config.yaml
head_dim: 64
vocab_size: 8192
norm: "rmsnorm"
rope_theta: 10000.0
rope_fraction: 1.0
qk_norm: false
init_std_qkv: 0.0284
init_std_up: 0.0284
optimizer: "muon"
lr_mult_o: 3.0
beta1: 0.93
lr_head: 0.00436
batch_tokens: 32768
max_seq_len: 512
Each number is 500 + 25 x the weight over its row's rms, rounded and kept within 0 to 999. Layers, rows and columns count from 0. Numbers have three digits each. The size before them is the row's rms in percent of the matrix's.

# layer 3 MLP down (transposed), 1024x256, rms 0.0856, rows 180-234, columns 0-127
109:534468454461486530505464527510532479479519492464485484544494480503474515478466474507502504551514452439502451500453524519474514520511492505473524502507502504473465478534490498485536513479505486493551493552500514479514499498477490474485451533487526517540495498513490479502441478493474494492499494534499497503516479479517511510518476550495499545472502512502490500491442584455433471469496
101:532457525477526503506524493522480505455479522505496513490514487463490493459475496462526483481481463494500475470504485527493444524509504485489488462494545509490480493499500461456476483458476541515532519524530486472535506486548487483486486501491515512514472478482521476494517506538493460497457528475494470481540490449481525489499481495508510491513527494501504493480497567481525483493465
076:484501479487462522467522498477483488469502459496493480477452502517500529502515527502508569477470508489524521465507491527490506463537495487484462532491482486518483472512541479516528539503478535513517478517493533491474471496446520512458480477533478478491489492486511510521521530445495518498496493539503511523502472485501517480560514509509481488466496505495494503488488487534489464503484
107:500440467493522537516493508484521495486527484479524508490472495469534529558472541501531487483470509479502495529492464496480518508508504524528471496522479500505476475457505533544479533469510481499502515486494491471537488518509534487453490524503484481444531480488512526484504548517474476485532486483530511449493496505461497501509498497505483495479489525527425521520494511511528486473516
099:506518540444491536483494495533492475496506509485479517529523496503509490449464456476534456490487528428511520518522513499442498477506509514514495472513526484509476527505510529506495530523513489502498485492511511520518454482504434509537542499496520482548496527554524514466503526510497470495520478473500534435429516522512501521519469466496518506535521500499521517515494529484492488542545
096:502501503496485505524440484469476520441508512509492476516478541524477497502465507537513476499497478479499502547470493498491494479491516498482506441452522501482504520481487498490516477539494555493475496481516509509517506498498548488535485502564500506444502493505500514573478519454485452560506509508487474538511545536520573469492526491501467471512550510514514489550483489485495499508474
098:500465487477509470491471492512502544497523474525468509482480480496503461466517484522474514509494491517496490501474481523513541493528510502471520483498489472488492474514528483469524466529534496508474495490529484512550522481578520496485493522483517510500532435509455496541453514463507478492489509514479473502516487482505459498491511467522484475505499479515534509484504493520504476516465
098:474476493514483486478513533476473473506555501534502511527503480507510490531520528513469512489537480519506468492481504479541406528526469520504518512534493514438496482536512456482506504498523489500495485491525486475531536502516458518526512527481480498479491431518492484556494513499474491507492484541529477460435488504508493523482471540461556497471519498523503521533568499490496524502472
111:523509480496511499483521505477504488498532546478529509483532514572498485521470502465480506469500508497498488503475499493475544508509476489485497503498485554495504485494493443485507483530497466529502536507490467530507500520416518483485500483508512498558528476579526513476510514471488515500511510498524474489490525517510451453507489496468515488488523533510473488485490512499508518562536
106:512496515485451481528481463498493530525504507494525507498456530486505541449496516533504509489522456468530475523511528500527463463473477491484527487500505502487531517465491478460533483455468521484525472546478534544470556500498520499474501491465475477529490537470520463489470508505509540525523474496506484455527496471490509492500521501504542538512514509550516508510495515538547474528482
095:499512446537524483493484499489502451501443500505485489510506506531497437482491525474518546485495513475508492465542486489502574533491443512479453505482519527509475538468503555455548516527520530501483478508504506501531479449510469477499563494539497483519538529556486499524469480497499502467466532501477503491484472510497496484497489516494457512470511497512546501490488537479486502518481
078:454496494489501468537545512498483517440548504492463497526457485467465489496476466488517485558516527517488516499508509511514541518506547541508488529490453525515495523492507509488522472525481548480496495497492501528531534486505479511484456491475479474501486515500462467503500452547488526499514541505514475505479478498512522500508527455513481522475507511506532498491489479500513516498515
102:446492504529498481483532448500509475459487512517473490484499467505488520526463457536485487539450458511460487485502464526473511528449488533514479466493507512490448497465523438494495516513503500491493486488485501508486478522509457468500506473529498484489469484506526498532451538520503485465484508475538481509485498474488488487564516545527501532516485491469524505504535474476476482472521
084:485483531508508498525562505512467522484486464485512516498473494511464442512496484549523519502508505520501485509513512495522493512513532516493475523536513491497529481509508476490498531499485489496489500521470512520528509498479506432474532493484492468496534463510534505502498506492510506561468474483426517468478503479537548486535518518496450530488497491496500473517468486513501499504490
100:507521531518507522553454523499517475545479498495487502492486523515482501469466484460471520520482498484497550514483473508505513477538509507511480531487559443508501482478517528507478532508520510507520502458511467515483461441487552471485517470505465478516487514488508434491492489511543486496490487474484543524513439492533488500510513462505499516532482467471529496505467470527519516461495
098:529500525513470464485475534507486530533482535496469518486519503527549547524508510534478525481504464521504509464524455504505497477508519517454490513474473480473502523527479521498516480509508500539493517503514510500491471517524493509493470464443543518531495504463457490520475533481497480511494510493531489450581498514504509524462520483488509480489466488504480510509514524518515481483469
089:492496483515493492526524470540496493498479542490455478490467515440467474503508493482461522529483435514507509504466478477488514512502516470576532520497490500467525499496531503469478482496477523486513551524485552510537482529538523489530497529510498523547512483495570492484508558465524539487504498497535515526516528512531510508498508510503500450525507456528454510469476496493461484443461
099:475547520477482479485515518489483459481494478515506510519491517478504531524516514531485537496494514476501512534511486472534533513526504493555520482532501481469522478482499503508503534472508523516478454472519455532457483514512474477495496456494506505535490468547503472524519518540479456518504488476487526484483503486496468565539510521493511475463500491489514516494494477514484554491497
096:503460473495484451501510494496522485478531462533516494514483497497520513466537509483491505497506497539491511502487458526496476471506452482475448499515468560544527556501548466517515491478514506474510501549522500505484484494489491463512499497480508482470552483494534481475453527513468513502510520495508466485552468488532485433487492511468518468468496493490470503496506523479517502516512
111:512515517559472470464513507471481475500480463496505509480507508530502502518521466452501490511485523517506505509504516479540546442550451526464499508526498531448500469478511474465509488518510514478489465516507508491480507500492518515484449462515541575499521468487498489508480480509527495459517516540489508467471542502500520494507507490516481474537494456463553471505500530524511487480535
092:494543549520464496468484483500502493490470500519472487535463521433562509519461456511484528499509489537502518477487503521520474434530505528483453534493521504481499529495492540534497478502511540519473501480501498486440510509514510503526512482462510499509505512491546508503513517503526487499512471444512516495497551535496520492480494501539501471506543491441505508518544495490491539465530
092:491454500489546508534494481455510522489514452534492530507476506569450516482489503540482483499533461484509491504450488448479501493504471522509543480535464530458498510516522480527516529520500560512504465515522500515502470477486557482503517486499513498516537499554519484507510490455527462495484509459511550466550494481532488531467496512479510498478515529505503496517521530520555491477536
102:505518511514505499488500494443442498545535517473512509475491503503485489493493473495499542540526448551495547502467515501476486499468490490499507449529522516523476492486514513504492540528487514544536475487524483479500491501558475515483478539502476524465456513516496493537526464495512467522491545478509483480480482520499467525506473499554503490475489526487527475523485498473477490538466
108:480513526472475508524506466527440522458510510524499528454498478521456478467523473472487514489440476507492448434502559521488502507480437471509532502491511490530479461538453515515526475471477519540485469546513514519504529497441530479493482501517501501458487514545520516500497484462499486543450533515524488497511487463480510506466488431547502512485500494490510511486495527500487507496497
100:524523526479491500499542471435507488572505464499525538469519506504493508469529544476475466448496495501514507496525497505492524514471499504486518531498519575499488470480468514532447470501443490483489491498505494509517488489500496496480535522511504501508530528478502504489506482445512512509504496496459522489489488499554526553487476503514502503517468440536502505470491527538485541465510
093:467495515453481505527508494473507477526491538478524501503533482484452509511508499524489498464530447541477486491525462483471501514508498495491529493489487522469542554514473527462533526455526497510492470480490468522497489538491502466471501530497526475505498522459545542482564512514527509525504527537535466489500508478503525521540493513507492481503514526499521472567515532515515487518475
133:505505473545532512474514504521476492478523467501472470546540520518528493446537515499499500460500501471461495509523527464522513498507499476494480497484548557517515475504486464473505513550472465505500521514480473518492557513492472511471518528492520496502500513545500474524487495469478409495479484460525517522475481506487524480473497478495505477507512520447444509505441501506466501501484
101:492510500503522529446502487502509481532461503521512495541505473501477532494531537489474489474512514522455538477520484497519452474504508513493534544474511531487521503503507513450486481520483545449495541530468502509507505496458486489544483515516518525518547550492522481517510505486516545483506492473534512529508493532483487462479492508541500457491591485505484510508499504510534503519507
087:461510480524453518507440516506463479512469529514491497464489525499505504517516468475513515499483487460543456502481454491524525497485527465459469496475508513502504537507489471511519498501540515507482465527476514519500448462540479504544461467509503493521505497509517468458504517519496462472495448516538458510512521472511543486492540501483539486510494491537503511465488492502463512470557
107:508507485532509518479544508506496499484473479465463500503462470498513493486524495527514544523456484527513485507488454528483524514506488498535495503472522508504555518476497512494503510477470540504476519517487541463479484508520505476493491545506485469504463483485462499506487457489502453519522515497530511468515525502512496494513506527530532546481508499500466453507465540515545507504490
099:482508490493525501498466530485515544487513475503463516517513511489531515521508504463497476454478483477537491542511545498511520476504490478490495492513523461497504482508548528502491514496506467475431544481527541529499500514481514500472517504482478503490523486484489502496505534507534504510514513471509444486514512506514514470498432513529498480482545468502495509496468480487442464478501
086:526475516477495521519529542514506462473500493519498514525490482459502478527489506488473482524491455479519497485469499509527493475487521531527513527448465538511511525526538507483467541535494478520481527480485479487528496529464516476512516507529490524512496517478505499506488479469520501550478507496525509501493495504529543489506529524500483476482474479513521525462536494539512480489519
099:494486484503522520524475493485534503507501501519473526510519506497530495493495476484492509527454525485505443493504499464478493538521494481515453448514533501495548492513518483519527470516524514543495524561479522493528466525445516565537515527499531424501509465473472491486520501501472479480516527526481514514456544518489509485514494510483482519512505502556510492456565526496463520484469
090:490487449456476510469528476525506476495495466536461497499507526459509536501499493498473527537524496485479512487506500510491498489534514506466516526516489481489512517493485533493505488490487488521452510530488506500534524498502509537504491448510468502500502505448450483528521499459513530501520522519498484546455474506512503532486495539488439508513450527527489502534512485473497461475453
102:531503523501483479528498552546476497509518485501459498493546544529505490486516458553504491509498522478466494505514495502478499490511473497498473480478554506530498476462489525505478505506513470513494528459481479496472447482494504519495502526510476491499553486492545463553508522484517495504485537540532507460473518445506490538570512482471491484519492459491522527510475491504499477490485
098:493539531505516457465461483495487534496489529504503481458473482550485515524504505521494457514475535506517470508499527501532480512474519496497561480508488540520537532516483479456533547488515494495517463518524489487528487530490460514487471491514503466493493535510470510458514495520485457484487522498486491477464512468485524464461441502515512465504529520466514552479482517444512503516460
088:506519520485508547500473511458504538491473490485521524508527501471478476470519487571520502468489499475522488533501509514502517481530512505491517484433506499490494443501490522483528520522479477492535516507499501486455483472491520526501530496552496520529503465465496512497511562511524487510505485503477470512566468482504506517470523477489483502474499488516545534493545527496539478514517
100:485532478504510497452463490461501476512534499462493503470499468552486517524521456532500523436511480491453471483485497537451506503482473469494481513476499490507502521481498502546526500486515522517520535513496514456521519490431504491495470457464482478473497484515501498533534504513493455483485452516475532518466473478500509483489508485468475501479510529481549485502567509493454465438547
099:549506545540476499502469484485492471442481511528473497506480505519507491475461512499518475490510503469508484514468486502556486498487478514512510471497542519472512504470522463497521533507477514496495507506513456476512458524508453526565493481478498549482501476482525486473473526553489472462508529477488514497490477547480500557514493461495494466506530492472474506509495542506524474478514
094:499478454460477515470531497485482459522474502487490502512485531515480493540491473528504492500535526548504484536500480481488488465539527508466512493535515517491531521483476468472545503529520465469513509514484491526488544488522506483536516432499532500465487475505506492482471468503485463496480557509487516501509494497520469486548476499487483468482491528503480484489495520520484483511501
096:498489493520473537480551531493489499507478476516508467514502451512461488491481528566495519534522511496488451487561512549501487483510484555475472504499499477534521533516482512503509475518499476533498557506507496485467501497462468507478529510533455490448471476553499503450511487492567525501514502468493516491479481547547526509511523475494480485517502490486506539540537498463492516461498
091:512525539489482536465441519482496469471495477446518465466545507535534521515517523490514478492494500514483496497463516518479536519525478504521500489489565552516533540481502538483522485517501516525497468523454480456498497506570540452517475489502526503489478490508497561503505491469522485506484507507528492463487499527528509503504499505488498533532514474510509508530494536512452493482450
097:485520508443507486514481489490518469519531484503533478492525511485538499458498525497496505531491511503481492508532514512483497483522486479504504501476472506500462512479489495518551476487500466438528496448514500488458489502530497488517516516550479485476497440490501484495498474471472501502480501469498530527500499475476525510487482514440466525531505472470524503499427501498480501525499
074:509460513505466513526500471463531503491470532510539489536496513517502486561506515539472504518493490518501497474488455470503508498534511485469503543535469515466503472467513499503533482492522516496496525513513523509543500513449503510471455513460518487531498522502470476514478474506514493486530498472507515480476532522481476494491494502496507481501505522527543491547495467499523490531445
094:489494471501480487484462470518520474465533492495538502515504518452528469545485494462528454549514501457521493514497509459535500480485467494476486511531503516488499510507519501504449513494514524489463489521493534550481523484472525538477476457490492508495475470524498487464479492458491480473477463446492491514526488480485492515528478526501504472503513530481488510461538536522504522516506
091:541531484507476538467536551504505479550489496492502504506440493496519517501522494501498483534469512484457561490510489490513525558518528473461502530518530539522526498486514483542517491514484531453521483485461521511523534493451522557532487495528532533480487463494474490527492519488529513451493500522484538489538491527486538524523509512495502489496532499492531502492498495481524471520473
092:475498442507488513508512494503519459551513520546462489524506493488515546480503515504505479479504507498496480539481501450528507539501538538500517486516493528488496459445484505472468499522507465497493490497476477503510491471472446518488507465491461480484483497510506528487528500488485498526510524515533499474523503523490463466529548522496512453515480468510492501471545481511515454491449
103:528517425495475487499534542512498499499482501490510496488514548472485467458499487489551495499539482494495459530509527470493479459471531530533497495525505475519511471511543477516501482523495511479498506507552450488473510481499516486470524512483491541491524449544470487491479500465522496453493523522501501510523478483500559511441509525510529496463459519455535539506479498468488474519524
101:457475512496527538522482514486496477457533522520473545490546490574476513496469499531488488515559500478472496484465490521527521524491511438511532458481519500546513514459503501561476493466474567544494513488532559512497502520501516520484507482490531525481500517514507535492506493463469520472522504470503481528517495491499489506487516483481488501495512499553482544522484483451449512507475
111:525502497495467476477535479511519528522530488490478498495516445491465501496485508492497474525492502553519481474493461498504498528505536516473492527486545478459526513471477463515496505489504554480470515527491507479490505490498530489478464484497496490496499461486487489502469524481517525498489491525515544475497530522479496554500520530490463481524484505462499485446492492512485475489493
093:521487516418520516508502494532489535471509500518468448509481519514503485505474515535501527479531489473513502477488510457518472521479498498501466518487475530491495504486483536475477528479469485482495526536511464489437506501503453480462462502522536530542511523479503499505499493484514524549500507495480513489479447512462487520513469511486455466542480508521475486504446455489498496531501
110:527519486504488466480463446505467537475517519467500492530511524459496499491485464526491518520543515474516495519481539496506479474550502466484505505512487526500526447486515501476512405485554496532539490552482498475519473512485486510534487483486489504487478562532474468507490533502518490512521472497493499525506513478490515520470489539560522489476484528516467519474505475474464456521507
079:529489538529543502515518453506511527486528484443488493495462517507552508486452472449502488479468521537505489484505507461478514500537488510512457516479510505489509493513482517547528576483514497509508489545480497501516524507479516498503491476536517469489494463495506513499468508524446493507531493529516506484466507484515494507530469500485518511515502469470465481474509514529487459507524
096:531498483516514493504469477516486542488523512470504499480549514512462466479505528469531492465511502481513490469479534494518474463504494494516511451515507528473477505459529541510443496465514509515499446518500530526501485462475470490503490482494529502482510535527509490500479502540510459510503481531481500498495546483480524531520513465492508510474498487491537530454486518517526526459467
090:473503510504424430467530490513543496493464511505492518481479475504455495523533493497508473504560469496509497486478501487512491533490533480503491468476522515489496490480497566491485468470472490486506528501486535536476462492507520520530475508513482475518517487505515516510484488534484527485500495499476518495488476463512535556463489569493491552494474502469427505467490526492522515486518
# layer 3 MLP up, 1024x256, rms 0.0882, rows 181-234, columns 0-127
100:469543458514470524531474488485523468525469507497506476508548499481470461543483477488501535499502544473475489514508518512503579493475482497504500494522500460472506484456476477504530527450517429518470516454477501504515510561525494495451486474492513536491482507539522508508469517469502489475508494498537486488469487476494502480471496552509476491505506492476530519487506457488467535473561
083:503511493496534486529525484537469522505434491519520550524515518506505507496547521455448492486518477477530494540492501516495512512519509503480551502502492542489521544464508520546525478479504475538533516497507469457500510488515475511506531511489512532497503510534501494489490509492486483484524509445504460507516493486550516477440496434501470495522531500475498465461540504507500486493498
117:482537523505502542478433484487534489513516484541505492457508488494531461495480473476508445550522492481518472501482490459503522506526498508463479550507481535489473448497488496511479543473484474515492503457439489485489507529493514578496498521536493522485490519519472523499506528474504529508501459464475492507468528493518513469511451466503504482483467551526501493501510515491488486512506
100:481510500524533479526513516532473516511477510511490473489493503474475505519465485512473509579530521497531525479522492509476525483522511517501505458494551458549449535487473432477543489491476547430517487502524503515554495482482562535505481514504452525499525499514490460493528491503455494507524506462519487528489498456475480444491499516521478543502493450447470506476489514532511515514542
101:484503465507493533532458518529442564498524493488519439509510482527472538509514502468501470523510459537492476487517496447506469501528534481468488498493466505518526480467498498469493510516529508512462480511528478500513456473533494520512506522528486514486505514460443540541470521495496505517519475526505505535541522549518493509473476464461546504571449515441470514483489525513498516510472
095:501522487526539583538500511514504468498513438497553513459490530498469509485502502493451476502494464509487521489520471499516485529506492535539489509492469456513563482455541544458527466494445526475531538546469555492500449492534484537538505503521515475470458490518534527529510512511472471511491508513571461489479498509539496513498492476461525564533522493472534491486517506477517558516528
101:502502490468496505509493518461498516469513495499484468504534504554495472476508554476517507496473481470507488505476516532508514522509467532537439499556507527524517426527497527513489520477461520527540507511507494479505559529498501560478494485534483493471498457520473461497531497544523459507496476556461491504525550500527491540479495499486484494530484506536525522515499493474463552497489
110:491510502493524536498501468481505496484500524487490516496467539500492486473472475517450456492569480496531482512490509455441532484495509502513510513480476534501461483470496510483520536499504492480564467547519503482528499516462498472500524475499479508510488503491510457491489507505509479507530457519521531523499507530529455487492502500491500482478489480495490460542455527521527559508472
105:516480506500473464479480492518489509521508539515566489495524507509520456506457511456507524498484496497493494482510571508511500498484497487505502529490478513503492523517481486528512480515539488504522521474516507462506515515477496511510515460536483508489508508491523491509489536473484483502537494529523477504502467516500551468527464527515506489496462484558522490479431475509488496491494
093:533529526518507487466506495505531499547494467478526504460474493496521536469511444481478460516502507528524488496525485474532488508479541499501465548471484502465528518531513515511485516503512537501471530520462518523491513523525514505537516466481493501480524515496468482506453474510463489465537495510469525472512461481482543482496469539487527503514436534475466485525464533526530501510520
081:490501504540539522520493480505485532531482491481500476482520517492486439493521525476489521497470509510528490519575544542521480486474508535476527491525515439497509539479529510482495489511468519488502458508479525490534523498494499539508491523503494520535520461454478555477492476493542493498511467566493457523543514481519487538467514471499484484493504555566511533498486478529519521519494
099:480503488537509489506510492512504500502486499482487501467512513479475483517525500445542497528514536526517488479467458441541494480524485521491523495492503503475486505490551496496487538478502505506480513479524486495505514463504519517521479560458516506502476549486485501493494487527533524501509441487487495490491458471559504468473477517525517525517495475508465449481507498499495556494474
089:503515470476480524480509511487499512514522448496547504527545534500489511499518484517466470506504480501455513469480494490485454480458495549486500525460478508499524502502493499521499494505490503479495444487520495475540533480495516516508501547542487483514495545488512465522516544546470485488534497544470504498496485520496483512490535476482532518505504539533528537475496518478469520443507
102:522493505507512504506554571508455468482502465479533504484513497496527510514541546506517466491464497505490485514562509468487478488520421476481473541498457449475499476517550493505425469469492503472466501522452493520481531457514519479514542497516534507512500510495491487502509495486498542524507451517513493482482523509531499524483549508495470513482478527495500538505512516498489491484488
093:513484557468512500503472497483486495504473511467521479479482474525523549500561492497499503481516521536502516476471492481492519541491546477486510499535497489513478528520506545490465423526517473450567501495498533491481520496469479547546508492518484517453532477508478523523530488495514507482533531493486526490531513464502483509486504504503498471486483508477524479495488490540516544486459
094:492508487510491468507534502522484480496516507527505507489493513514528473566528503446435508523475522487526474481515531569491512477518526486519490536479485477502516502510441471478497500500511498564465507519485543513491488514502530505458466482551493558460444495496456496495525509480548504479555503520488476539509508522493482470472513497479497518515516503471475505564479532535520470498499
097:507537464511478515500427538501494489519506532515530469512468497481521532431500470492503492488521481509505490509520486478483465452461496517463493484501486519530518516491502493513496533474535519497505535502497556492483472488507491475497472509483494539464519530490456485523531520450508457500493475511485502490497500488455523452521521541514494456485440499522437499485523467505501478529521
103:493454526467523557489518553544480467537545497497508520509484462491546526459498550469538499481512493494476498500502499514486512452508519468539486481486513495463478463508525516464494452501492492475497530475516465440517523507546517497531486514537496519520518464527497510498491498484514557499501480498512526536472525512501450490518509485497493539495509477496504495514489504493502491493483
099:486522505496476447511469516495537501515518508456493495480520486509474464473467553479477503508533472503496534457459538478557440491458524465472476528520521521488479541507483496516490497508533515535500490508491584534488507498532478470526525471451499541456498485499445489525471498514483485481542482506492483494468484482499520458496490504487501453526476520510524533501498504531537490526479
089:464517497525449466470499452490536532512479532521516530529490480509519500476495486505512520492522503470489523516501526549523538468535486461512456498505468504485509524520540524517503480504526518497513472486453491435460513448546485468529550494525487525510536515525502488520542492532480494485492521492496471479495494524524520487527529495497443509514461539505452454490515484531525494514514
103:468535451512502514452498469538482503506470513478519465469477528472530495468563485472484450498504493507519517471484510544483534491494509473546491472530473557482460504463482468516487449487515510539502533504526489493468513472545496500526504506505500495513504516484535506497520530526472522531516502503510526507464437535470535516509484489416470485469501473499490515484501500460499505526533
098:519509475455493535512486517481492522489530473505455515504514475444548509497525523514520500541515528487566477475442521519533493507524513472515463489485499474475461514505517467508491512501513490531528526502556564530558479494535463513492512515524504513489487496485518490536535477489516524510487479536489496503452498528503492545527500498460526542521476474478523543518502463428496501519497
099:495506483520474504514470525508494508485500487473477477462423537548509481505476469517499491453477495500489522552494504445499513485497502530511496535486447477515496535517532514515463485484456484471513486498503536504504469499505480477536469515450478529486485506450545494537514508502506502469516496555504526477520541486482513494505501530505525450519496486502491490492470486514501524542525
102:466477490493506488527473536552530482454519529535502506486507481522490477469501504511469520506527512450505482518527527530511526529481529490475485482522451502497481540486552506469485474537475507550470474520526498490483533508490536498523455466486535492473555486490493491495522469523463513524470521510502463510483497517485505535549464499514506519508446513517539552514523490459521475513458
089:520511485477521533488487476494490483501473473527518471517525537505517500470464489453541530502477511477484504508547464492506517502508504483474478540525479504554441503487524496473472459493516529509489503499494533532501488491498540501506503477502496538515511543482498486531466496521518486537544492487472530548483490543506507446486528540493555471533466507510474537481515514508470469546445
134:497496539488481470455534543533433469521524503487506516505520518515494539493534525490499521501489470494523521482507530491496513464477502470501493495516497473478468518487529534530515491504528480497475455468537463520470455512462495493525519519502482479488502467503537551513532471499503505443476537520503508490464531487454540481486512483495455525542497502526498526518489492514483523482480
101:449532500508538492516494510509495500530463532519527466483443523525514495499483526538535522533491500474521554554518501491498506465525503532457479499477545509509502479509456555520490479502523487465480481500526518483479510486497522462477491523510471517474491526514480481480466477510488500512492512511491514462518507530512484505504504474506474509545465514487489459485494564499517492525494
082:508498488458541551488530453461510513552492485473514529505512518534535503526474536507475477484547507498495559514507521477459494510478477526471490486464482511541521471520493497509501492513486474520460543495512493501510504495514506546447507512518507465511495527488492483539500521513495540516522485493483532501473521528533484498446482496499490497493525499465479515534475485504474506503494
106:492468468505492508533506501514552479474483511514490520514489479465507532480506517482524539486498516474522499485497513487476455488495476504505497477498527467509503513549470530503528521515508464461496478494515514470487546529491480490536489479455504528508519489494482521523533480470504499468501481489507513505555456489472514526515506473460467524524500522473495509507505453479514512500548
099:497501538462526526518516507515508498506502533494511522489474512483459478502489493512509516522464520464489500496482529485461472492485506501505511508546472492511501498505470429523517499508535486517467508526472473522501499487534474546475506481507541476501501475511458518489521485489540489470494455453468520477547487541523469504525545480512480481536488537463541526532484527499460510514481
084:476527538486477534525474539529493494504508500477462485440505492502510514455560499543473467501461528523475544488510474439436486493464507556508508542489506510510501501491496507503482497516507432522491516505518512482516504508485478510484487480524508474469570516484503470501496508525462504499495536534521489514495494496496538466516511531483486564515470523515525545522484544517516481516530
093:520520524482505528465482488481504522507475510478464500497476505503513483484472535498459484485506506500426526487542535533507488495476501488509514495534498463517487474522493484483476470522522471501516536502507508518487562484473507507521476472483513465567466558496499533513489484477496525516519470491507493462511529515470494510524487510482513514493512465496502482561479477485521484558507
098:449496490511469527491509511501457521505514464473524478502506511497504531519478468531482459500484520532523502524512487449479514485517445559488464516534550473527529521501463508500516499521473464511521464489535469449520526520503479516511523532486507511469479504490469479509524501519510484522501516503439510514488574525450523479522512495477500477495448490507489508508535516495519550563528
097:488476498482498506469490490500491509527519516510450516490450526516555518484488441512491503531519548477474463526477507532488565498443492493520535517509492527477480527466476512482515494504489474538498520521497501507445498489515497516516479498471505507496485491490449506513450491475491465472506492484523506500499453507501494487458480519498496530532513547458439499521525496487512501493491
107:510553501482548497549457496508493482482473498465497511507505501499530547496488517504502480559490505485505510482540453495487502462531536499458476508478519481456521475453490516474463514490482512512503518507519489462545504469531475492466535497505482489487519493479518490457515491527515541522543534501542480477528448526489466470508456479522510489441477535527492477442535506551477468495492
099:481502504562501467497487503504549452525487510440555526490482478541490483494456536513466519477482481501517545509511495522511532445469434474523470501511501507467519502512471486526452525525496480516506468513452538519476531502516509525511518497483510495508497536481500458495442486461521529469534533500502533544490475477490477493543460498521514476471468507513500506508493519477494527559512
100:453491480524522510516504486508517518475459501537556539474488524501467498460444515507471482471517512498487487541507497503489467493490495503536517493475519489481471512512497497474537502527517509492513559533494498512454537466478519554524488444503502503508486491474473496530527533523499504495501473484478509504477493516475502516514532507480521524531501493510447491502483525483471480496475
101:501528525483503515516529475517534515546502506518508490500442487478505507517496530473491509541496491506510522502466518459503443497510452503529513487495485463490460509515505510487491505523518526474506540468463488550515469463517516496487494540566464449507446457492501479533469501470477526486469493475476517505478519476554531512470519528470527518502530534477503524494512509484517496512477
088:522501505512543467450518519508470509523530498540501540463469478472505478507515525458469496527518495535495508504482539524528534477491508491448472512522515522495532507467483554492495499497495551531478510467544483516527485537447503493522529482531502499494552509465473509478514509502502559511499528460525491497505498486486504540514446532504490503494465511516482490469549492519520481470495
094:441495532492523505493473480448490493490482498516524528519486480486520517498463501508527527520467484489470460491519488491526467508519497561460516485463475438473473472489520520511473493444515510528502492499490498537507473509523521512542448447461520513526509533482501523505479425493492514460483479458511482509483498521513511495472522442473505506478503514508508484560478484524481511498450
088:523498493497520507467558492544539511537496514517485562497476478490497484509485540503542512485481443532515512485495488516467453488487537503539500516498426495492465500483495457474489495479493474515500526483521493539483512485537512526502522490505520502507534519488528517510522488502499533468497469486455505487504461505500470480468498500554530490479487479490499506450499482463521504514516
105:462518482492517500489500472495515501500553502473472486482491480446481500461508454514448463494475515466469506507468483514546483510507478539466477444475494513455493532524502508518525481533489528499481515479496488473510477512537485493492501551482519469456510489524476515499528433508527504546505522494449480541495512532476486485514458495503530490500483534505505510478474503528498507533459
080:492490516505495511465520510504474517500516523487466525519494515531516540552489494506471480502506523491467484516514540531453478502495482505538562459536483490548497505538485499513498485537528476495509509486541499509522494513473462505548472474531505515471508500482459524500509520513523512507493518474510497493491446541462485493467528521516520523507522496500487473518569488526528539500478
099:465486540505499452530521467516472558511492485552472534450489523498525471500523530442538465528477506499474548501476506469531459470501499489522507474566481539533511465544440490504534469531476521508541515529474497476488511458523467494539514496515449520508463521528497515518498513501489522479507497520494494539536500524477524514498466496471503469478529504517497494486517483507515505505482
091:437520462490527500508506550469497495575522466478542501497540487469544493525511503486482468522517519552514553513549511499489490478492528480495492496478479479542547487514533490471499516502497491530496538492497535528504515520508439528483512494472525495515487520465523484468456463526511452518542504526495511519515490512490472514485550491471535505488514477487487533491499463510493492522512
094:519506510516502447516512556532488455543494495519485486506491524535497532499535485498512490531530539491524491507551553463491537519484545523511500483514474514528521533486492514470530481534528531460520501523473484506516533537444472521480522515494490528503509474474494496495536490490503490527506539485495497497456475502480467515497465482516471555558506506489469480476560498516484490493499
103:480502519447518485537490499466471495556534492512501514539540529509501503518516475470434498509492525540497486452551505494525483484527503482437483530498500461494507452443538497464497535485511494489537504506503456511494526518517557499497505497474499558503474499512554501489473492511484513483465544503495490479522521520484512469496512488471479507499488521518513490501471494526494445494519
097:548498524447524501522498517502486513533477515467461524522519501499516521539468476504513455490474490473527516523453504522503492512530504520535467518511495471509542466454485468498530500524459524514492496504474486534521526505507485508483517537479480489490477496502507523523491567471467504506498538490486488519502510503534534503471467511508531495501490529465531456522484513505506475497486
104:512462483473524486495485464494509494518469545502554480507499540484471535545496487514516469518543511474522506480482506502488475500468549503490471520500482494505536463551485489531443478495470493496446483508481474482492558485512457492489471485502506515499491511490487468490487506515478521476530488485510511531491469528494441508521449498467466500517531510532547490483516486499504506479473
089:467463446474496464492503534514466483479486450491546502515484480516476456514564516498455496467514493505504496502475486525508501487455516487490495500518512494510525464521505519531520507455532503500498493469510515466488505511473527547536502489513539477521525504489495481530512504511491539471480481486481493497515500492488517485502501462493503544486494473543532501514555488526473485493526
115:526455519494498459548556484514474510499503497534477540477506484500507534534529505508460460460486466485519529503491506507455526522480551491468448495486516472530478509488530542513492514508512491480467516453543516499516482510511472515505513520487506515517498490482486480543510529547493513468467543546527498462463451486477512476456511416454477511498502494481505538500500506484557510485520
082:507527500496473508493484501513515567526453503545513493479553518500518471485508494508464455436531437496503522504522491496467449459508534527475521460520492475495489494516520493472465465492459531515529501512522498518533497514516506534533489564503501503472522505486508529521528539510484551487494525489519531480468494515457473513512502515487511504496523463516495491500499510447491503520514
090:471511489482522519523523485490535494478489499485506505499542502434563519523495545486484499515487471517463471510519469476464511485467492519499504530503481499472473496482508491506500471519484514506494529434522526494500514561496486496517516531484479503475461467512495467465507441469512542503501500516514521493471493471522482523472492514510483521491499457531487482482497474483467548489544
103:440465525527564524505514527516505536520487545481499466506508537530460457474493484546494528491490532505529485540526529483514536493509513501516508540487482505497490543500496449497505527535476518468491484505533549469498511489514467508523475511481501526490528503525481483523500513501515460479494466490470455523503488533544476476494489481524528482538473479495525494466500498508471509512513